config.toml
num_hidden_layers = 26
hidden_size = 192
num_attention_heads = 3
num_key_value_heads = 3
head_dim = 96
intermediate_size = 1152
vocab_size = 8192
hidden_act = "gelu"
norm = "layernorm"
norm_place = "pre"
norm_eps = 1e-05
positions = "learned"
qk_norm = false
attn_scale = 0.102
bias = "qkv"
tie_word_embeddings = true
parallel_block = true
init = "normal"
init_std_qkv = 0.0636
init_std_o = 0.0
init_std_up = 0.0636
init_std_down = 0.0
optimizer = "adamw"
learning_rate = 0.00307
beta1 = 0.9
beta2 = 0.99
weight_decay = 0.12
lr_head = 0.0102
max_grad_norm = 1.0
warmup_steps = 513
schedule = "wsd"
decay_fraction = 0.658
decay_shape = "linear"
final_lr_fraction = 0.02
batch_tokens = [65536, 131072]
max_seq_len = 1024
doc_mask = true
z_loss = 0.0001
train_tokens = 619800000
max_steps = 6734
dataset = "wikipedia_en"
Each number is 128 + 32 x the weight over its row's rms, rounded and kept within 0 to 255. Layers, rows and columns count from 0. Numbers have three digits each. The size before them is the row's rms in percent of the matrix's.

# down: layer 10 MLP down (transposed), 1152x192, rms 0.105, rows 805-840, columns 0-191
# up: layer 10 MLP up, 1152x192, rms 0.163, rows 806-841, columns 0-191
down805 098:126147131123119136208154121120179133151180105180076123119088155114101186097134140118107058122184124090104183122129186122161062127127053090132150070140102110132160122154143136126142062136164139109079130094136170161090057125120158111181125189093119140098142109125115098128115142124141100150119104022140115171139109142122182096103147158149162098107117081165200100139127164119169155107095104121132121128100135133121086160120113164142132130103154079103181126108083156128128179131103133158126182213151093217104170126122071110142128201130145138091135123089075113116128138130173134126
up806 113:147104131094128138106139160136110073146166144147134123120133110051121115131166136167158098068101104141096170112147113125099123152122082138120131192144140145118102109185114092087111133154122159126088145132154165088114091135117127091125107145109153194098168132137133122115134179112114096183146144109162091146157086167109147136119122161128152109126159139093165061119111144142037162140114126185172107112138095179096158127103152070113153117114066175065103155211089054126191113138143057126107120108159113110080154155134145056087158076200108092112111122129189220197139135127117154119
down806 077:118124131173205119129108048151177177111132129125164134153180097166137109071110138125116118153136110104127128118144111096214131134122182172112119109087121131139142136150144110147171114211090126088138157176137185203168138167107112129124059138184140080133091134176008129058135095104092138149119153106162114114086116143164175110088100137117165087129103177141140118135053111109159101156105125118108108165154116108102132127064095174128174148081103134095142049102116178130110171144169125145143103064114126135109064090125169137129115131113141141086101162129129136125114105142165149112
up807 096:111156118083054112162181122048105149162121087137117156118154181049134095148132133085166110115114120050085198118149076102095112098141141074107128163147109091094131138144087097093163119124155116134082083099139165095104106133175126155171191138102185108168125073110071044148082116045135119156113137122105120158165130126100177155110096163095145106147144090136146095120133141141116081111115122119121145121125155139102115117132099131101117156124138110124118187110096103137149108101216077144058091142128094158130076115129189110109139105101062056083082142168127135137140127094132131146
down807 108:120106112132073097124129151085064188149150103124112114239153177103113128046104161046159136087057127115145126164087092156130159097136170061106120136124089109102143154155158112122139106134144142125147172112089168146095109138102107190154172128109080153140204108171146138145101180107151147052091135117152137130176084122148107159130101149147095080177141116143154128136164194103109187139152160081113137097084161093194122115085099129109183121132149130129126169115131170131130130093127172127108177169130142178101091154099087154184130174135107107128075118100165139129136115131136151173
up808 091:090099124043120134169162112050126100165150139146128143155102104132101064125120148081122091114079145108072186196141080114098095160146136046144113190134091103162168140194106111101114073137148133163140049129132167094117075103167102173170122077103166106179122083069097133131113102073175106108073127116125122148201136142118163185093099129077116097161142136160135136119088151127122114141099142096103101113065116104103108141122130166128128122097130114114146170096088138129115094110210113113071121118114116165149083152142127111066145117122095093081104133188100172140153120101126145125
down808 099:150149121120114138150155146093115068196158074131118144115120167099107111146135142130161138191110144115120175109113114132164098138141117147101138196149135159123113146176101212079112078086117090092127091155092154092189135180135150135148092137121134121117144122135154131170113124122161140151068168138208096143156101105165152086111089045124122122107038100121107131129168173055133085112115119201141114159081060113154132135148115083148132081154095191154116112122102109163115092043109162154100138138143152154100129076159116135098174147147150127106138119028108126170149158115161100173
up809 101:077106093128079087141148120104112104164139110127145120149102157102078072128196138099169145136078135118072135182109089100122113161129110074129124169119097084103116117215095097129140059113163111103132108114124148082124119111176080098154126121107141140116106144053101151111090080083148102139079171136130120190127127166107152158074146106017148117177132115158152140169150131177161156130115132139144115109114109082100108144146132150108121162169088139128172180118090106130145054089190131128082128210170118182146101121134186088075159067113102085086151105168128132143145107122115099130
down809 092:135119127117088101156121136119110155109116125125150133154117140138102060095139151148161102134169102115157098146135063102122092163130143056111102202154121092043055169172118115101126028098128100132077103142153105128118168134172115064159113168132117175132102090123127122136072099098111157139100173092133131156137149159110148147074167115112156102128174110159155110223159139180161192105154132115148084075119095171128118150127122081102150176132170151116105148163097116130158104117138095116115147216160108166117143210101157089125127146186116139096151165107131158222122119122116125139
up810 104:085162109111097115188124094114134116144173128090145168183131132082106088151167116078136137133096144088062157146122094033111110126142089071147153134121090123118094159193084105083107108130165111090089061111142158101139050110131099141196152114115110113114124128093097108120095125035129141068136133122179131215116103111133194156081140171090106105130134165143135129140071118163171068136121123117137057115113155141102124187106141120142124139128133087084143157122085157121113083109183128133074155180131094125182114159133157080101119127129101087106132147166088151110156101139072159105
down810 097:111177121116124095107131110139118051155233121106097166222183175101110161142124153080175117142107112065062120120104153114136103165123153086157138167140107142150100139154122130114147137119114089115112148129114157163116078092104158155181156168110137154150131126118073179090119124088146150145118139130121129147125145165087143103087156095098119152132121115120170081141087188125151057138145149109110142132077122153122131200147124119176152180094127115155132116129094140150208104080051097108087136081140068110143186118120170159115124133127139182146120124045097182128115145038135109122
up811 096:060163128112059101177173114102138138171103107132125196182135143096097119155118140093132098142085088136107191126142117083119075115101134097107092144122112097113168193161086081087057050132172101133076110137094165118116093105158102154167104095120128085125159095114102102138103120067162107165061193097176098158167110096125129178031134150119140129174152138100135122155101141137137112156107123126111106121118149132091153123175124156120091141113088092101169163105099132117164086131194143142085088150172104161111112101127143085120154095133105043120092185181129152119130138110073129139
down811 083:164154098110138150173142167121140162156126112190121156167110136129050160157138181068199129137144092125123183132107062115111108139099091117093160170139092116140133157179109090095086083123142104159124148114135154115072066063125156143132086152115112158127096152115145191127138143096107118144125126113131089175140143141182138138053199100113112176137117134093126110199109153135110105090118116143121077085104111154145106126128127098174127161147120093116178101115053088190172118137089166156122115180182110151107114157117179089067195109158093110167171181071126130136131155163090092164
up812 097:103114119128115092149148089061117103130163111118144182111131126124086057129156136157149132179064154061057181160136086061107117120118125079130135127073120115075142179176074084102076130116126132123141130140132159136129082112115090074166095106088173098115091111122078109139092141074170108095137152115150112202159132139130133131013164120072127124168155177131128138151157122135154114133105119115095126127107144153082138125132124127124084152136103071112166144117095185124148118093221094121114113140146140101182115121134120071116129099172096111085144192177109140144153121171046146131
down812 101:139163154095167121153059156119084086178118116154158125063165132044118081175155127153133156121137181149117122119142136138099099142141105096131129131137099141100128149163115085167070132116136086134123162141140177082076126114122143078145122175107157118099126071179074174173165136138105130150157165123104172193090136178131155093122172118128120134101120139094163098165187107142171086109124132100088115095176128155081088176147081116141130172182152130065113131115082122154077067128088108139090190135109103092078171120119139148141127198125146065126143221095126129145146161122065126156
up813 108:072064088128128141120173124120145111149164163163151099096126094048141089085122094158177120134126124137143121139156058060141135106121101134130141125083051135077145142143085109122075082212162093140162175074122132116096090155123126103172126080119108136122126109098142136115089142081148116193142129211111148135116082115134107155088102093149167126096124142132142129113147095110173165141134111077052140044083143159126122110101074145125203147117064117162137138118101086126139129167207040138140159073122114102129110115135153098100100125145073117133110105167150116130140139121107184134
down813 114:086110159152115101143120115173029109143145154165189117105109099094088099131105091156196179128160182099156071090115130109118114087157069135088204127159127152162148139095145122157114163155149077179151170117123120134122116131148095169174184106076083136088120084131169176168119170141127135105137133085104086148086182158160141159133141076167134108166100114165084151113142099161143112119146093108154110135170092114135098051147121141181129133097113079215122161165147103127151154083154115125137163090119135112110089129164098138084131141118104104192164084135128128100186078064115101152
up814 088:067145150128099074212102040090116072171143144119120097141138118106076102125205120124135161158101054083053159123165142069109094117113174132126147158114057121110170106173088105095114032141137142129053087093138141091150071105136116143128135109082160083143115110092087092109104155101109055127103151109140130121143103102098133109082103119074166126140136115124110135131111142171141114117095108106156105125131173109109133137104068123128097148114068121136127138132082094129128159084198136128106141104169133142120135106113158126066107121111083096122134110217129167164170112121132135180
down814 091:135135104179112097125147135080222117125144131103138110107111138154148173070129115152083167123201112110073164192150095089139112135113128160168168159133137174074125156121111144155114115057070092101127119161202146132089136134090169117107099123116102151096093130105169111086085128162075122140172070136071126125063082198131129126139112117156127163118149118128083121104131175182150118115163107162131119133181141150093130137146144163144108103115081171110128096092142132152183169212106095153166155109115123162122138115118089154066186145164156084102083106106113110205106154131078096174
up815 107:040089110109096106193174147103114152132159094120106134155135089144119070129168124139170137133043118111106109170139075093085122143130115050130111135139088103148143106171099100099017091100123127068135096123083122084173121105159069085140139091079153124130121124121069102145057112078171110094142189162152137155159137108124141103132134130061143095171116120172132136131114108109130150114115126094069098134088159141095071126175105134141112150139102151156158168107100149136138064107176142150143148126127102070131142166131177134081109047117109083130133170167113166161131089149075132139
down815 100:185109205151144107160167129132118159110134109111068113145074119120112126126155146211188115107080111086162155184119110106173145102131104075198114184156131120105109110195100132110122121188112084117022147151156117154099130132127077155120117129124187126141094066144047136103070083115178104134095113178083098164093156136109100144091127112148090101117149130159169077122133128153145108112105123066152124108151146112192139134174108156153185130151130160110116170147144103167209126144124113122078104153088103172109167162134148129136126109154093111117082177114102142097140098131092116177
up816 074:101151111112100060152143115081110154113091121132150143150097139086085057120137112068152121153104105090065103154135141071113124131123166055132090139125105091136167116164087093135093076127146141134111062139135139115177080127148101133177145112095118098122160118133059122139120070081173080140091133106138109152142099131115152155016151133059129121167127148138141132077090188125141116110137123091118131123120123103084121141118112157130087136107128089116138178094088106125112111101238074128081104117159117113178073106128149109103131111091088088104118164244137129135176134125097124172
down816 076:136194084100098170114141088097106170121164155101146134138118122132142158140150120110200139124144100135150066134086116157172090062061068115115106144124150185138187097168132125069162100070173096140115142098145126106102083102075131176126083133147076098118161126151130170110155089119150181150195117068143075152122084103105123115199185145087142138145113155148182081131089175106177114128113114158171109129125151132176128121122152116162156111115096196085166150153112105188118157137070167153096176127198086121092124146070117121109151133161149141136133125079139083129129112183115108163
up817 081:111150115113100105193114109106143164109099121125122189128144159090113085083112157105162098159077135066125136144152104093075109076118163058144138144144085086097175160150064112111095110147139140116075097092129180124112115121203132134150152079103129110136101091137104077123096110079120118162121153062151098151185086090112120105059126125121151105131175174166151119153072175140168123135130112086120101128104169140112111113128130114124083170124104088096108151058096134131142129099215102141094094141124091150128075112139121133138173130090073050102103196206138110139153134074083118177
down817 085:139143159139122152125107117131144150128097101158136136163103123085061151132116143086167124161112076110217135158154148138134127119093131125114167062093157138088142091165169130150142132152135128109093134097128154060130108115171069092148172143102122151129111206137129175104146142149131107166187167034144138157217171136096151083131147117156154087154122120122140114176109169167179019101143130150101105068112129109123125109121139088131110077075131140103156071109151131158151152142090158149078136074118094150092175129090086119102206180116151085118115162112156089151100165110117127189
up818 097:118135143101093104181183131087085108150155155088072152168091183129049106157129099098105138154133068078115197137143077079131127143138140094113132142139099102148158136146062108093115036130148142091126095108099136144108097089178097142137101150105140094120141153079080087145065095082160091126059150115106116131172084104091171152057153104123146078148169150117126120139120118125156118113073128145108112125118147113054109132145116129086090153088119119108188156128077119125152104096179145139064156163165117060105112132123203143101174126128095084115153161188112151114153095138079119142
down818 079:119104107144152095140104123092126154107094104117118124150158131138112117116133112084175140145167111091112135136060115167082075149111139127133179160156102134060148170167125089114121097125109088073069187135137148185135126146113132131124163135154146130100177075144134134119093158096127180154098135059150143150109143113162146079098120190097175165107056134064169135145121148092192111104104110188149132056107098099185105178082108146154086115156157097170078151091104184158166125103110186138113095141150156153095210129149182163123115108142120167139143171069102186137088161130075092098
up819 092:050158103120071112178091108052128131142099121108115140166116162092093090151170133092110102123108117092102171132169130069081084093107122074108112160111086104119150141160049080099088052123173115117062112106144128086126081119169132135149152123124170128152130124083105068147069107071162091144094162115152140168137121107113140167061132136071143091142141122131135126137149136164109109126087127137156126103111184094077130169145089144091123177142117084090141125136090140104122095088201143127078092166163098161143107119130162104099177104143095104068103162187131168177156139107062127144
down819 075:148141119155087145099153198097088101138129178166161107167136124144077066140186162088129168098127141103134150161156091115104144157128145129128129143064094126120073106178093087114094114162178123094084184109173157069110110081161123131143141115109153149142155127122115124122070144103115100163089143149167139163163144107127077176080148136068191149145058136101172147105188149188133182097123140103139106059114169140147136136079154092144116177106103087078149149167109085131181137077071116135139180177162124139126122135093140091117169107182120097113136173072141139197146165086106124139
up820 089:099121142080098098195143097113119093144115089135088155162115151064081051091191130112112089141100116092106178133136084096071116120124185062136102131105053091149133135172081070077126068121127130138107088081118196108111101104158108112166143123110151114132121075115087077147091098061170093108075164120118096130148102112092168124068145150095146121153162133149121112113117114161117084137128135135103076153097154092104092161159092113128101183118123128073124159094081124123165098108217085138086104143138122093173064115140189133107132121119076115097134135191146122140154133110100134151
down820 072:161119111132179081141120139166152123110135132114134138167165089141097141099149134092201140113092097137204148211097085166135102098114175092072122111160171165146091138179188065100164131082115126129155121094114126053094124151127109133184168117144132142073127108162105154119147110150139131098117144052115114154118113129123143106148170102094166113149090116145081173139200151126119097108139135098123059078073143090112068090116119153150140175169120179082182193087159151159149120127092155152133160198151112157151119123101093157100150159164114117140113103058118126155145161072077092133
up821 108:128100174049101107216175105076131110187096143131088118150107119065058075150156122093151146142127032064095192164143117027137147086143149117155110143134135079134117106171080087128103073105200144093087113133145146146153116114142123139144166141103123145116130148118113111135071109043125121093040128100129164154121057082133154160098164169096131124146145122109123158119144126120096140094134120111116110120157149108093111167106100118115084144132134088105172149103078129123121093082182152123118170157143108097139132129128215131124143102176111106108141113173128129128147117130076113124
down821 105:185132127108103076136138108123131145171103150126152134096106134129062155144117105133188171129105157113117124200158128154164130143136171060135143159124110129077156159185086078089053111127109110134149142122094139100083116154101142126159133172120129185140095049150176131138190118091111112166131123107145130138169121117147176135153107122172136146135150122089191150183156126101187154071076143120081101046131149097120134132145106130158225134103129160134131102102134099110184025060111125100070145140194117171148193137107125128106164132172089122118074115130115144147117157128113109100
up822 119:148152128140138000132104111129069110115099148105148149153127102132152123167117129165170153087108101058138129126134102135142073148115144123123115175130134132147069139136051169108123113138201127099127070116097120108184118067202116127177167137150175057052143159161113124097135085120208131114123128166117136121161163095119108151127213154121122113111154129133108137210100124094143116106116133133129083160084118180124075132127112155117078124072106126038162125132129118126142127141129149117147153098097139160090111182134139110067116111135129074092105193151129117166128081121122137171
down822 105:141112137130099143096123147143108101123105152117100133141160171144186171138165178160178157131130122099121129109093208117178098086116137147149097066171083136058107172122191194138145113197134142117118137092076100183207038160191070154101157093086223107092149168139111156112112156135156128085161156124129138163177095113136090120125144078080136140156181168042126128073138139152112108139087147093154134097110090053143143114136136123123123141134136162103137108112128095114148119094112142112141121130180153135100098088128124086085125171166102116122144106149096152096161150135094147087
up823 095:128152134130092111203126127097117170154163123125146160127132160116127040087146134128129100148130157110088153124143070098083125110127129089108116177128136122103167139174070062122088090142095140169102098126172177107126091164201121152188144029103176110131107089114133092147097093102164082145136146072133138138140151116109142107087069146109158087136144111130149117159099137152100070093091122104136074107053130130128107130118113144134117123115118078132081163152091126117084121151203070134088125127149082135129067097136188100125167130097096048069107153171135085150151150059129135172
down823 095:121102132125057100105136094137074115154160085129130135178132215154088128080134136118126125117133122135194150131141124118109106099111063118041134145087123137080142134103120113109145115133114118161102144137141182103099087089130128197184167154079176117106141127123149142116060144101142096118157144122120146198144117117150167120105186121122179125166158169146211135188161141109111145117136122143165152075060142092176092107074122159162145184150137144214171115116163137126173142111113150121071152146101137171106148095111070128143151115136175064067085148107124123121196148118113097188
up824 076:120130115089081119162128145067124102113131183101129105113074106096087075104146128103117111124121077101080124166159098052093111092133144055098122095112082099137108120155080106119125119146152127102049081074150173104129090138174128139167165091098131113131156121080060070132115124081151159106082138061144109114138087095094123166080158136090179111147190129098128097140107069174141119114119119114135132139098150136106120166124137143105087187147117116110123135127081103114118127099235155133095135134145131175128101165149141117165139110119061103111143163228097116143188106127058141162
down824 082:132089116155086119168134149103195159130210087173103104127132147115095180136131135125176087148085121158151132117093137124119147117099134172105144118151176211141131097077089146088098164119074091123116151148138171071148122155126135117129122129094076124098131214137194134117074169168129135085126173100133116142059086124150164112170124075163152085106067096106147092133144120087106088090161120110108139096112138156111042167148167144182134134168086140166109100121165129138115132147059135178125171172141144162093192094106143132112117193147126092130099150079148133175147103144177088095
up825 127:171112119139143117132141108133086151137114122085171126135104096117098088080122127152134160123149139123061096083140054076071107090110113125152124162130120152098088174170056104059121131139128142080104143104148172166095091066131085119131107164141143133096201142097094109088125132094122110166164136129130140130094106098107082092104154140127212151111190171111165096201070161212164111093084118207130100077122176128126163093078150147120149071109096156111129114127133090128125148124169156132150100133116117169158128122130101160080128107149115142176091191158173104162181130156111178090
down825 125:092136139112105132174115126139101188067114175126133171111048164144105083144159196134162151126140146114131132112120086098134148122132217123155090114135132103113153135099182124094184131074100087152125113096155123136160191127143164149168127123088091102142155104082142098153108180144121098128071094092139136109207170174115075177097133121109178117142172118221091102136093111131126181145116134150162119172083060100120126089123138102088095050153129133059124137076139153142173148133096152099140183136127175146111123166112131146168169121107177152093145156111108055132137138120108073121
up826 095:088144137081064085191113091066117131142136118154135152168106148103078082151152116078147110101102121082081165162136116062099105097110124064127099164107094094123131143184089084104091079126159113105076114131128157103119071093163081099197153131099162146134123082101101099127097079034158121111097158128130153197146099115095163113073136142074138125143152149117131126108117124169117080139111130117117099112108173128092115167121124127091115138144128070093146142079086147125113072106198114137079117191133117147165099120131179108090149103161084090093120144198113161144153122132062096177
down826 059:090170144123061091133131120090108130140161111146121223178113128134081071170164156142121126132102116103177166166088070067096134135147152094112120202162114084146109130184084088092126083121138108161106150122141127126126117116145157100147154136150178126126127048118107139120091103099126082068092175162154098181158117132105174097136116116106091108163113094108187138082170166191164149084147164095122115113132138188097114186125130128166144129181128115147123161151117122129131119086116133142124144136145125115117132217079184146080152160198122107139094122057090123120124091141164096209
up827 095:109105116059098042162161122100139105131092163112106140174118160143119062153180138097118119110088096060115153127143074087065125116132137027119092179130156076170156108159115120089124038139158126113093091131149153085097093114127131113215166129084163134125118099122091122139066116079137101136109130137148138201186120138094145113078135117076130108137122150139178106178111159148079117162136132109123119130072122095105066139122137134121110137130093123093136122088085168129144056085181125145094135141138136159190121112132178103094125128152099097119095127190128131158148140168061122132
down827 103:097169102106091123142102058085140175151130177124133115168088080097032110221146084122120170102106088089149151148095116110135058103135144061113155216099146146096109092173156143110132079101149131165109125145187124133071112109171067130139121139109081143114110149139058157103158135116159158179148162085146159136089144132086126136152105127080130105086096130141168096135154155112135227123128130104136130124122121072167145147157095143169178145179102122091120096133113134131138124132144162123147153147192147215104159160114131192099125121160109119132157177108137100120111110181113120142
up828 083:114148099078101096133143111084108118099127079131146190142118163112107091121178120095107089142100114068080184152147110060083093129125132021144113109132094112123120086139118137101104091155164121142143070068124153088123056105190094134148165131090139114135118065127073120136070107095189060111099131114133086153185134108127143154082145126081112092140130159155127106118082148134148093125063113099096133146085127105103116138159120169117095138118144094118147165082117107122121115099221096157108114162129118100178119131125123098091180128091065110141101193208149114158171131116074120151
down828 073:139187116128182162122051121154138151125116113150170138127121128061098111081146118137124087083120122115158102119095179133179091093084118108099142045112084127135097070156151168152147105076154099117108128122137125142130085109130169117147103131145127135142172136171137153129191140161158100168138112073149156104176143138082145090110184150175131134071093182181209104146091161089182124144125153133134157085122124093092133144111155111190148106141168149091174120106112157162164155117065123148102198172100095111092195114109166089085129185134153084078119132059152114158107150179129105164
up829 090:082164096089080106197180115112122124151129122107102134112114164096085089106171136111194124104110138050091136127137092052066099162114111093132108145123113121118113175167079048105088096104184132146100127091150127132148065076156130160182095159086114116105105126082090062128093144079136082154075168110102133144144103109072159121101156152086137110153134103153164107136119139150120129136123115164121090094126147143110111160152092115119099148110102094083160138131107144131106116104195114137075084154153142185147056110133165123107161098134075096140151157206090128123183098178087126194
down829 101:119170148113137067213207117135161080155171124109099116196084154117100081142106097159130121168143090119184172165130130087128111158116144104144120111063147146182083135075099122136149085103122124155100167167192111136110153126056167099166148170113184150081103089131100159121112108153103132100155133165115122186095164180124153138155094204137154095150086113139154126168109175176158126082114114096132111178153142061138069095117122124118110150124091095123153118113103072138126130105127172154115088096149130176107097117126124137096158168084121075177043157126071123141113118137123132177
up830 106:048128123120095094162128113107108129157168120105142143145101139114092083119166160119156146144090141086029140154151133098062118142133151058157119166115090081101111115203085108118141058147162139113120118130142156111134075119166104124126142134099163131128095127065094122141046076065160104158102180107128154157131110146115143173069107125040148081128118100131131145155161123157127115148119123138145056093075135110117115167105114169110124159146110124104123170096084127119156056090171143122113133155143127196177081071133163067079151079140107103068104125160132126155157155075114124127
down830 087:127139090111121146160170162119096127131160113098120175103097164125043053098163111122117165134192150178130125127140146095097111189147149038107131184118126091137107148143106135129130071129153115140062078103156129122066125145167114133144072170106127134130115065109071132154095160105143117149116152084105130143144102130127171099111196120058132119130141137160126116155212144187168206137116136160097076077133116142090131117140115122107152179136144100124135142173151131121131119115121127133102190200141158163151120207119146122115157112115127111092149164045085150161160118162048125166
up831 126:090151123122098064130101180106140110083146160156117148135121091160092131083125114083094134148072107112124111122115115082152127169118182131098116117109102109123098062096108132151086054117101126158166116097118126086121162107153095081178091108120154093103164136165115118150121126139139088177099145133205110105224106133095191119082194144137140125184202121182142054120113082079100095115148120094101101093095092123149186169155117161119124124089127174078147127134095197136093106126139128133181141180166163161091107143123129112152126133127125177095202171150141079063125136095149116163
down831 087:140076093099106139153200113102071104110145126127109083153099135131103102136133160097157121130120123147067096157139071131127121161111142131130124126091127104178148156131125099046107155166105081140112149181195153104092136127128175070127122116102094149178124107142106247133169082164147142096210109159129147178149134073061120163125152178145115151130168075113126113113095122137127106119083131036147150129198144094101155107126121077134168163096132170087122196167191089127142151115094076143122116113152097139189140133119182101120167132178122186137126116132119123162110095149148124109
up832 077:075147081101110112146107102071119136132131150117083179101114138112111059094161151102133125114080075114077142147157113108102085117111125074075095099101088098113138172122066089081100100129144122159052085126130138087081093108172129125176142075092125113142166120101097085139103084063156137125089138130131095112181104130103110180075149122120121083165159142107114128178090113133144111154128128080082133115101169149073106149150117146102084174144075129118151167149096160137110127127224108137098109107125111098162104157152133080125169129103063065075111090228127124166159133098083142153
down832 074:082131118085144169123104174085176132113147149135064095124084130106160187130157159123158050133128154177197148154105121170144140100085112153106124129177153157107108115146169094128136107161092137129036062117185163127098115088146191135127107140093107107128090144119179159084132114159101130133162141080128144166099135151046090130091137107128124116107080107111110149130162154094113119112117135098079141081103110127076135148172156122173105149166093150128164150085124121168131212175082099194072174196161155116098181126111106156085104194142101155108137126089114128151145172085150139141
up833 103:067124123130131142173099139135112131100141189129147144100109158127120089133181136118155127153113114129086133100160086089075086070109108116116117136112117094051131125124097118055068130125104142158096130055127183126134110109177102141159113155109119151158122075127122067150076117092145150069055204114140083101110163116083176156080200110106195079127144162165126098154080096108116176127140123136049095154084165130146133130140134191109145116148094120040160094130123128120098125117168156129046103152150125097123110154140138154118108104151104104061186116182139105156151134109102162111
down833 122:144089146124186128175153120113201030111114118116136128196121172123100179165129174115099116169141171120077125148098102100172102127126116138122151050140161134110205131118178176088121130098092081103137143173134185126155168087095137088139078175149137141173055158164139152084125112103136128144126167191129132185084112181096140117085113062119133123135111122098126184080183166146172073090141113153086149093109094103116108157160152110156161097148154134117155154090125120141120110071096105163123125145131088178133166139144073145098105141154154192095125115086089142090130130126106085104
up834 089:104129111096116098154126074076099090132131152109124147136091160112094093129131132072123102119076130039040131168136097062073078129129161085136091140101079106132135128162062106102121084120150124135106060101141116132125078121147082131165134141081156116139116119084055122141102110065158116113060172147120114150158137114116146164125145152057144083189140165158157101139125101184141115144064118118106112116125159115063087159130108176112086154114145104093148096100076132111144086092196119131074146126165127150165099171138140087096150084154094085114113150210128155128165103092090128124
down834 113:186156119143158122143140111114080110205194052112163137122159164118098143170163155125154134167124164178113128088119142166128142114119128200137117166132122177171127106119124139106098109117101078039132128174147152083175146155137129114115121170130128109110131190159140132167105149144129148129065129132199143135063103096185150056139105061113166160076055075112077128055153134101145089119108136141101165152116130142135111143136132152126094116142104165112089096130106150121077055124090129129133126149132146150099162102118132127111145144137176099115104092073185146182086169196186082144
up835 130:140111106065041152103097118127106163111074129149141185141055122115132127130162125126136144118117098149157154174149080159114130161119068142139134080130084119117135112143129101082094148079092121159179127102133167091094041144093082111169197119078129167113184104179141119135143162115107118103061118117136114121115110094091141106133171113098085163094162156149068096140133093207130168137167123110053117130102145110106128133102111083136203185177057150129173162094134091130167135079162061134088102178087141113160121136137143077151144100119112094146138132154141134146179108130089148099
down835 123:088162110144142193180121130136152194136139094113145136122113063143175129162143050168139106096123134134131114135126140149084139157126104147137161105129115106129158143121117100123149099110031143124165143148152083136168067211107157111108145130175069132154082081092169179174077123198120107115058154108132152076144092118040121083140157091154119140122098143113094131129127115181100190156156156128122157119117130121151181088139085098133099169182090176134150146107051091143162081129173164129140135122091143104133127140138094128154086114124172122109074093127075113173063122102168113139
up836 097:135112126125079105167109135102096068094138099102142165147108095123104115153147087112138119139048113134078184134118129072141107124139116079099142168082147073147134188185083125076079085078148133082083063139160117115164079102178116141157154110118163072139128129072097143133066121088163071114133194100151080143153116111104151147042164161103114111155135140118157093115113166158129071150092141094130071133083144083103112138165113111131104113169102136093172120102027092131118129121186161134100170141120135110125094155127184125070120126122096104060101118190120117115138116159128147132
down836 107:144153114158117181160139134161108146150127167114160183143121129096093083068092080126140093136119079090130167141114110171038121150108105110188132163173122147094167141145124138157147147126158108086102141119137130128113095114194121086132097161119159147103194072119068156108133096106158115139105038122101128174145099213084129155116128153050166164081123084153122095139126113116138119157134142144178094127036130139091110158157131061175171195139075103152226149195173127124140133112093155113123121160130146129129138116113115165145140117149071132127114119094079152164114174142136106131
up837 107:087133111097120118181155108081107140135137142092152118145126132140101094160152130076117112131094067066096148142155114086065082122140124041142121181137129087106118121182087110098065081137131130084107084114154158134149092091118118141169161142105162157120163143081095079131087112073162116143097159139178126137123152125084156139030183156066126104145129065117179140170110167154106167127149134082130105150069153118081071159156141155111097156153127106134149159106103144121136109052166151138066089163152081123126098121121167121088116087150107095113108173166126122150154115176031125143
down837 099:117219094109094110135145081090096136151148136144102109151127158140079137177133096124108127143097102091153145183115164074125136161147153060114147189122091138119112105174156071096123083182161111162095092122147071109124072099156081108154148175111114095161139157076073116131103119075169150159093181132159160091156154134154117106095147113079143154156105151164145124175120103115206115107099154139092091078166150072086124111120146186152198154091143093079127125124060153136126142095125160127110165149200102197113121119107179144099108166168107132111166146079163112168114117164131111163
up838 101:107179123104100060157139127105130134189137103118138147197121156147090069125130112092135106141128122108084178106142116074078129090137145067168146163142078136092123125174098056078128105133140114098114102135181181138126075076176107113147147104102153128138082138087092096118105100045192089150130137062110144211130138110116145118116122130081130140178142168191164115102119115158153094126105137154146115123115160102073109134112132181129094130158097083124140195105110147116123081094192066121064129133155090131161082077137153098086136077165113073086116134164160139131168132112081125149
down838 105:128184071107074107110151112128111109169143109157129166187121122099058069100175156137119134140065072117157166184108164096124087052145143117154100149111094121119150077149124126140128055121151104111118103130117087101061105077105136157155151100144151143193173127150092119163146132114186152112144176169092169150118115114120113124128207072140082134201152138181203140114149128145186174162163166120103112106120122068126126118099070124137148156124124114140118133171108142118160147076087124107154150086155129173123123138090110148146137154191129106111140092065139130219142176122122133165
up839 087:080107130095100055159141088103103063123131148147111121185112169109080090159170120081113094129087096106058149123119093087107114120117148073155116213095107074127125123160070147113067054108139146108133110136170109125104045102144108128135124159091137138066159113092097116129091111070195128106103207120132131159149112125099146110124132137077147100130128129177151094122128131131121137139092113130105088101081148083059124146128099144094101086119111129084121110122072116127147065061218102130111157111172136144161127149138187135099108103148075125078126134194122098130156087150103128145
down839 069:111149104152066089153138136102132174095136154136141133124115136120142147115130129166134154095094090145170123124190136138171059182135133126132152132123129127067119144139061212108174104064120153187154141141204069116065156144175173143186146117082108125114086098200127153108117149124142174123140145116066131109119051084093113090119108130109119122182097204122095171211166093114143110129114131156106087143131126121133110124186127133113120125109163146119117136185151167151083116125138136082176147136145109166090101145112109129130156178042096130099110145064141066158143125109060131146
up840 110:091173110133066143168143106102078146124174181111112167124093152097079067123193153087115162117153150102056129154184111089084083138154142111136120110130063120121098112195073116105150108107161134145074150056136086113124126109124118137118133093097132143152137108107098105154084105106110129108100189120121137157135137116137171130097179150107138100120166174178147126164128125195175080124062136137141109125144188067023109115160108191103169149142090111079138119128124096135130065087168116125081097151156084141154093119126154090099188143165068104115114113149145136175165133150108101157
down840 108:146147108111146158162093108107095168182137167129119172129144101157094119127162095100197174082137093096122160143140159062134138141104076111147130130096101101092091154167098120167103134133194131121115141066094093114118165100160123143126126107122130128115148082127094095116149142054115110137076138108145097127114180079122158103150201139115180151153149161124136112194127145194169165106123151095152093163197170114078146116085111160140072158109119149035137120149107102148155103184083144148148100162107129078193125118125136092098160074164183129166170123048164156161118082108079101158
up841 084:111105129053090074152179114074116104141133113137144155163133157116096061142142144099153122169082133076095192145108071073104139108129132028141113160117089082124134146139092094096077059122148132123089085165140151091130093095193083108168127144088161127146128100096083081119067117064137095129094168117131104177185115121119145113082139134083151111145143143147136142132105152155095114117109117107120114101081129105080096139125112170125110156144131069083142166082101152122142121086224125145096153146156091120168108124138180109085115108134077104083140141200096151136151098157067123162